Part of a small language model's weights.
Size: 16 layers, width 576, MLP 2304 tanh GELU, vocabulary 8192, 73.6M parameters.
Architecture: LayerNorm before each block, biases, untied embeddings.
Training: a variant of SOAP for these matrices, 815M tokens, 3109 steps.
Each number is 500 + 25 x the weight over its row's rms, rounded and kept within 0 to 999. Layers, rows and columns count from 0. Numbers have three digits each. The size before them is the row's rms in percent of the matrix's.

# layer 9 MLP up, 2304x576, rms 0.112, rows 710-726, columns 384-575
093:459432492491460515497460487469468481458524498484499519493514481539497465486531471532508529453535493480502540516534482481480468514467489494482509531527514486473495484492528508508534492488485490469456541552482493447525466513511527512475498467529494500527490527469484495482512511500557496553500498448554494504471476549461512545516499493522557504499531472515486511515504549499520478549502504483504487483510473465515497480495541475534505573505531543521517470482503468501495557520513526536501547511471454512492469513502502517547515512533489469482509467491491480523511470517410550485
097:531491468502508531477473545477512537506519505530488459503474472495518500469488480521496541469508481526529480501456482457490492505533475524494497502532469526490562509501512535502517520453475509439497510512519496519527453525440517476532482489504488527532544524561504520484502511456520517497462533501516531496510488522454445549503503475479492505527485543507518478520513520448515449491516510489501525464456488524500471511507549477479509489505492531488470467516461471466506496520516475508507453462452499519507512492538489502465488471510499501502507495507465525466509505503461498506
093:469505490526536478498505501561503497512450481483469548528485501538517476517500512443540487515518482512464506521506509475491448464463456499469509506534526509465521483546449505486467512481526575445478489501438513513496493441504544480525481495558505491476530494492469506491505518513449499516475496467506480486512500520525513471567487485475490508537554506502523497486475478516498504512498505489464478478485496491492527542545500508465501523530507485523507479461521499541517484478525534441543474515520486491495501516519480554512460488565475528484439476491522444528489532521510501447
093:532483499543512503501481531516492478473537532524502525511487491466521511464485520473496498482501529473545518476507545497533535504517502488493535477490467501500500536484473532516510476527543500497533524464487469478487492505487483516495493509499469495516480496501495482522527518462510492467478505532470456471541496484477462486497568525506507555473486503500509502499513546473525481499475501540483508514510495495482508510506500493518475504508469533510446522515514536506469472482464467508504549503506508496512487477477549516551525497499501470484485515474479490512519498506544489520
096:530526524454511481499510467426501547508496483510519465498551492501482486494516514492501486466503479521546530536519496555526478509546478498478506430474508485495519481518543500503503508495560481497476509502498536495501495528560494514484494458507458509466514525476499511479502473499493467527476503504521507502526457474485498526478447537515520513467522502460514488450510538478531490461482423466455489506498517461459499525505519525489535535522523500506477546522493512443504484486540477513466495548486496478527502472477496538561512503463494493493511498521478499475467502461485501460
102:510502537518544525485458513494480471469513497465499505511477487491514511496493484505518517531514493478498534525501520438527493536489542540462503503469492522500484464494517494509522502457515475461511503441536443521507493498522498489477483544506525512547492487522496504486494513487488510451510480496524498505483509501500509546540509534492502526496483491527517552514510520496482502488461475490522495486504524518510518490520538528529513511465531514511521526479513454549472502479526469492520485534483468498546502520469496491488503475543456512459479480556507512514499539499499494513
096:521550521529502476513483548532492464479515505527485487514514544503449508535488521521476492492452530471498512519481510495534543477534468477531510484497462520498510505487497457528518546522479528489543533513483471519487503506495497496522499497483503498499510519509512488510498439464515522488484478508505451491496484499508486500491490564513509444466500515515503490505527543507522487484471509508479518494522510437451517523494506513491473455502479552522513486469475521496505495502449524483463511555518501467466492503505485420499516527446537492473473519474512520448494501516513503526
100:469491515463487532542505545478488476507519492508477516502523504529478484460471447484502485494466485506453447488495532470513498493533483508510488471509484540466509507476493478492523472497497549508509533464504520506523490485478492497517484486502513521493545523474503515503512463504485478491521522490536535499541490459502447477499465514527545504497490539533517481503470513517499469497543470506516462493518549536525514497512511474482490498532501513531501539516515505482515481472451488503470495500498528459491539540494527486507521509515496470489512504484488450496523489517500529474
088:503526477493468509461538493529508497508476451468470454482455506483467514495495569495495533511517537493450507546515474528446464499529500516513517489513526496469476506523531505529538489490482484496515525485530525512494490504473497482521519479491499481493464449455519481501473460519487527521438489481505492495457513545473476460501508466540521469493492481503498510492466533490455509476540503480482498524510510470507501526486511486492447524500573484519509458476485484487471498501501502429506542536535548556508494526518478497478510508504495502506531534512511494498494492456454507515
103:506479505499468475542491519500508554476516468512498476499561506517485518530451476503471451479489498491471501457515463501518428528486500537472488497515464482489458520490500512494524482499493485467506503453481492493544574481488491552489545484510532500514476469499534456499499533474531515487507481513496504509507459477457518522509555507519459462488472470517496531465461522541482488486516457528488497480471475499505509497463499509504504478476453521507492503505502493461521496455520535516501482499531519533491508511487490539498497494518511518574511537479508504477520493475495486495
100:510431486482570494521525516501485555514500489486539514496449548508526498476467483465479501491536498476518503498511527514499500484494524519452526538458506494508496513478459486457468486472532530531497501529526469523467472469484510492489502495504481518509470477490512533486521517521502521493541464520480507526487525512536471546475481494488509450485551484491486498492485508488489507532513502518447470509485519496532482521514493484493486454507485478534497474519508474506519472482489499501517511495501526507496474505518491503480509504494505552503444501440483482490497528502475442502
103:505514517508473492516519513520517516482494502493483494465506504512519512516486513481498516498483459513493464494487458543485513516525493492503494458507485474494481469493494467519494513457525489487525528536494468594495459511519532506532520493548473506495532455521514541523505505530513484541505507507479467538467524474538481492526498479498440492520523492534513462508505504487496471508522501504566485491507512531503522501524481506504483452504487506538510493552514471492487530514530505494505470515499489522538498469465492450540486548485476502520517496520528479499502490528527536482
095:540503523517490493518500464501546475468500474543525465546513502485503521479498504519481527474521477501509474501501495491520486500525500510515467449501475504508522538512462446509474502484485523511512464508512498517514546517478468490500513476500496499522480498551490538473508529466501527513551476495514538501469507477479447542514483507509493491509472537484515507479551514496486497479505532475502566544501547484479499479527439537481532501517484479525473480535514509512487501482505483496492434513515503513501502485445517494515515476483541463513518491495506510447490438501481494545
105:519504511482525512453527473504511516531497479457483490516522570469510477520528495495495505488517515516487541524528509514471524491513523516516496496497508502513572521532508508504465488478536515506498561469486507524502493544506464494468503453472503482492471524512512473502467513470578490490473470480513441488500505476480476506542518508467455523457454500487485540480456509541535502490468518481485485481536502491508438505593483470473492528483500485525462499483465509532483511516463517494465493486477504533546482469474533489497476571493487528476494488453478498523559480540534492542
098:533484508486476485519492467516503521529554524481512491491536488447508486541508541522474533480517503487532509481491502488504513449517503565521498526467510551484509503449457499505485519495506542459501507515526534569540490485475502487525476527481510469526485488475522499481504489462556544518515511502498500480465502529497533536540498551509476530489500536506496492501495507541491469546461534484535502546471468505513482507532481478522570488480514517472491515529469516483534478538518529466487517508511467490469477504500531492458526486514531507528548465497521500482583506468500506468
100:496507484530534542502478492445488493485497514507538513512482544496454483508498516478478511500517504503511465520492496512539449475467491467491522524463577510510490519509526503519479508469495517474505526496440530496524487504527487538480472438489515498524494498512469507508492507522503462490507521492465514485532469489499487501528481515481533482500496481491509508506510519483513505476504456455459515484497469501493488517538538516489490471514501493505448562512522513535501546514482489489482496494482459476528524490499505491539524492531427494487495494483502505522493518454500509468
103:504499503492544493516522494478482500477509537541537475476513477477507460489506496519469472467499498478485453491513466468504520441523540479496464472501519515442496502479454527476438464529540456476534529537510503532475470476520507507528512469457515493487522512503522506526531516483437503488522526500499517501460495460545507495467533498458501513495458499522507491464511524480527482496504486550470513535512437515470468520517498479511528509492521511525524499497521477511529503489518471505503502487493455522509482507467535506522501474482503495483494500498507477510476533469476502520
# layer 9 MLP down (transposed), 2304x576, rms 0.122, rows 710-726, columns 384-575
095:487448502522525505532540526495507511483570495493481498513475496456531531503500473551465501497517499518550436562492535524477501492525477470513462504488493517544475483485521453446476446501502478521508526539525487537429491495463506516462497506488472464466509515459463512461444536496480538462496470449500518493486508484522493505489459522450527546504506463490482467472517534525470460501501527400491509536498494523445482522457512465505497464504495552518481476479495517485515530477495504476496533515495519514474503524481480506518481513496491521490462482511512461513433502484517523432
091:483450484494469470507484511479478513486540482461519541522483480513504473534546525466510463537517480496487515521514543455546468510499523494491533469519506486447485500485513522514502506538472485507496478502476503502511516500471470529483517531518464451487525485521491514511550492490458439501497512480492522457523520503480518478500439476508559505461509512514520479502442497512532503497513510522493509485458487500481513487523496488477529588493478485501488478479568487489514471481516469501503486484563513507512501499473551502460475474505498461506498498515486447477532531471540487504
096:517514438494522495531543520489462513499522507476483499496469486510500505459503531511519471479510515484540496465510505512458507497500512508512487520516467481490513510495454454478502510488471488507497488453534494524500472443474475503486524504530486508511450489527499492484530496524472435489481499524476449504487466477465513550547494468495492500501489492456518473491481494499533503532525523475465534454501489520474534520492520506489511515495465509509510474489513430496526479456543486536516475461507488488504462477503479508480507487489505524504480468514536492533500517446468439511
096:509474489524502454578493542485458513506476496487458518479520504527509488491512526494526501520554462530506496514518519479527504526489531540497476531524505487458483537479470522504476476469500499502527479503456475505533473491540513494481499494486455494503489551512501507550483541477472487511507479468485528500532530482509451484527513485459489476485501499443512490513521528468500500465535484506500498514540514474457514454479525482471508526508486470518470458515524460477489507495465500507528497547469496511490438500512479528504481458502548467507500493451520507523513467495461498509
099:496488477504454483535493513516485540515484440471496531483463471504519499549485498484488481478491550448514504494558553512488502487518495480541521487514513476482551550525486534478523494498579487479499522482476509473476453505510495523512466472490495503491485477439498522452476508520492500526482487504471493499480472512517476486509496520454547536515498483497501479527509498518505498504502499522498531556497479456479489476493480502497480516483529495512502483503507509507512494474448461488504511518486536539536464533530505491476489496513504508464476452526537493484447483498499545495
105:530506527503511508494502506472497480542496491522502448498507524460491462494460559516492456500513493521491466502515530454521457491527523496509514463495498462477482575502519513503477528472477464475521529479510491469463471493524538556462473518487532491542444519471518479511484471497444526509534500514487502513513491516450481472527534473478443520453468502493556473495481489492490528512457517502464539540537492492468508493509503476445443499435497524529486516477505499530500511507497485503539469491507540505474516505477498520450476490462481508485421456573491497483461514479481503494
102:536512507500471496485491516510490467429519499496484471518492466440507471507464511497444538493511502494484488469471542494554512482501491489455489505511529501504507502466507491511499525490474475511489472510509447499506482470512464496542517520517509530475493546518507531496507469511512548497487480495506449521518490487526475456521490469504481469505501493494506495479566469484516502481431538516522503543500514476462472543494457497499503479527517515505478478460518490426527493456546501457472507514537478473472499562492484484482468485473526475503522492559495458471514499506537497525
095:498454498488470517498489433510468475489515506505550447496505479514466499462508513507468460453456533472476486461444504513514514514493529472461555466455494500508470497522508500514493503475466522530528497560553475511517519505538507474536500497494487490520515471499489514545521525541480522495512521514517540548521486529449498485535468501516491483525493526507539451515544437516504510479484509477476464514482503490540479464503486484479511484492469490494500506509481477490475461518486502479487482483483520496474502487507484492458488510534530515515528478495481529441445527527479491464
096:515471484472497567485476538513512517502469523517515464513495480510504507548459481521468517479549499508474511487510521518484508481528489505492497556518506524483522503508494522489469532480464471482528515503470478536454493511469519468520508461513504475507514546470473507520486510528493511447482525456507502478499511495485479484471457495495520507492494466485504507527469477502572510492479525533510462531503509474484512509470486500537501475462534500528531494528501494489484488464471494507477470505481535504548491466480517520525493512491461489530489544544511494408461486478501499489
100:472500499511463485472522555524436487526526490491518503512475500476468499497509442519493481461517462490519466496492495525501504447481533514543509513501501509519472514492490553483472472460499477462484503548497471462513490502479477505485489524512462552480551452496534512486543501516516513487474512484492468548468482475511468525472496524506511508499511484483551468505439513507485491501511462504462537499482523502515533508481507475459437490488503485529475458503499451480470513506501507495521439506491506484472449468475489530468568490478528505531516500494521504493484469506484541460
103:462475487487501517508532502475471511546482492479500431448473507523490479532507511535498502503516499521507513474509506509517497517483504500500541497493513486503448522537501455495479516451536494523517503535505510504477534507509490498516519496512474486522431488517517509516513502521496518534529479447474455548498470508530528504456477500486544493448539502515476470487523505545435512479457552514469506518488488501519472501502484449483520508530517507536453481508492516492505528505509524511506517498485531492522491523497515492506441476473518501534473461492482487485460483485498512509
099:503512480482496525464464463469517467511485471478477522490513460480510473512507521485467522463508541527523484523489512522492482471494468507480496491482513504472502505525494455545523495474456486486515488495469491500484542507535528488543515463465508472535459497489542479493493496473496530524487505488503472503445521479515556487495478470501475524522515485472479496462472532483483509449494515501501506540499495540481519511497510519464511523524484541506500486509505521478535544507494518524548487536497488457481503508553500489520484501529519461467490463549515509550497470516502481514
099:498517524536475503545491487476509496528520486510499507529500508484485498453510502475544495490540513504495480483486506532501504497504475494529506539482527516525480519507488523507471526489486521492492545468449506502497488495488455511521538441490442511423507487493486551514542514524508511484525487499490515503539530516516527486541465562490518510491509534547518499495531519493532485487472511493536511524531464462513541533513519488526495503485491512499531492476536520468482526499485519472466513503528493476507503552504510489503474534545499573504463505502478502487490534544525490450
105:492514506510482504499504579492539504515495511500528507486510500476509498526522465466516476529516497504430493454479547530491504503542489509499580507499500487477499510535499453508501494495499425491453548509505518461506550491499492502507492473518510486493476522528501527512502489498547487493548479513511471475510530497458507492490505445465502520504490476487495476491460494482498570487506491487541522473505528498525452528504539434467500516457492533520491488476514528496513507492478482475454489535492509541477483527499527509476530456477495499500508490492532502534529485509504531507
098:538499517531512483460476521507537503491514518516505523486499484467505481497509462472519516509541479487532492510526511496544527509488524500502518473473495474501446487491513452521472498486517505492491458478501500504459495493503526446528465511488467506529470502505510469466443562501450495477465510537500477451505524513500482500496492485470529504495466481524527482462483479494480490550484501543509511494490512534483537527507525472482501505517494521494476536505515527478503453508494533524511516444516504469538525498528473508506543563473517487487470504539480515501496437527498479504
098:482523521527486484512540548503495484551505491494519533495490492495500479525505524495549486494505490509477491473480500504457534476525493590516513518465522514496482547487525539524512499478543543473485481489518512494465505449470478507478494492501505518521477497466472445532470466492472458507499512452509529500464568518490516489477481472502485464460512465503506504533477529503514489535505491496484524494481532427484502497498494522457488444506491510538499467471469492542527483526491512475478482496503495511518486517488499516504478464526528528498466493533520459490517504538514495497
111:478501443510494505535496452441479523459560490514503506465485525433508485504481489511509532496485514497452474503515490502478524520515512492529490474506466505482484538472480516470463491509532458489490480511496496484448481445466469485513524477487500515487503482517506473510471474507458545520529513465523514474485489510499505479429488510540483473480510523536501517531516525500511486522557525536456522498519505500519451490500519497510486536494537511523459463437500505493512451479477509512483513504483484512472502474481467492479494504487543487454484511502506498515447496465502508474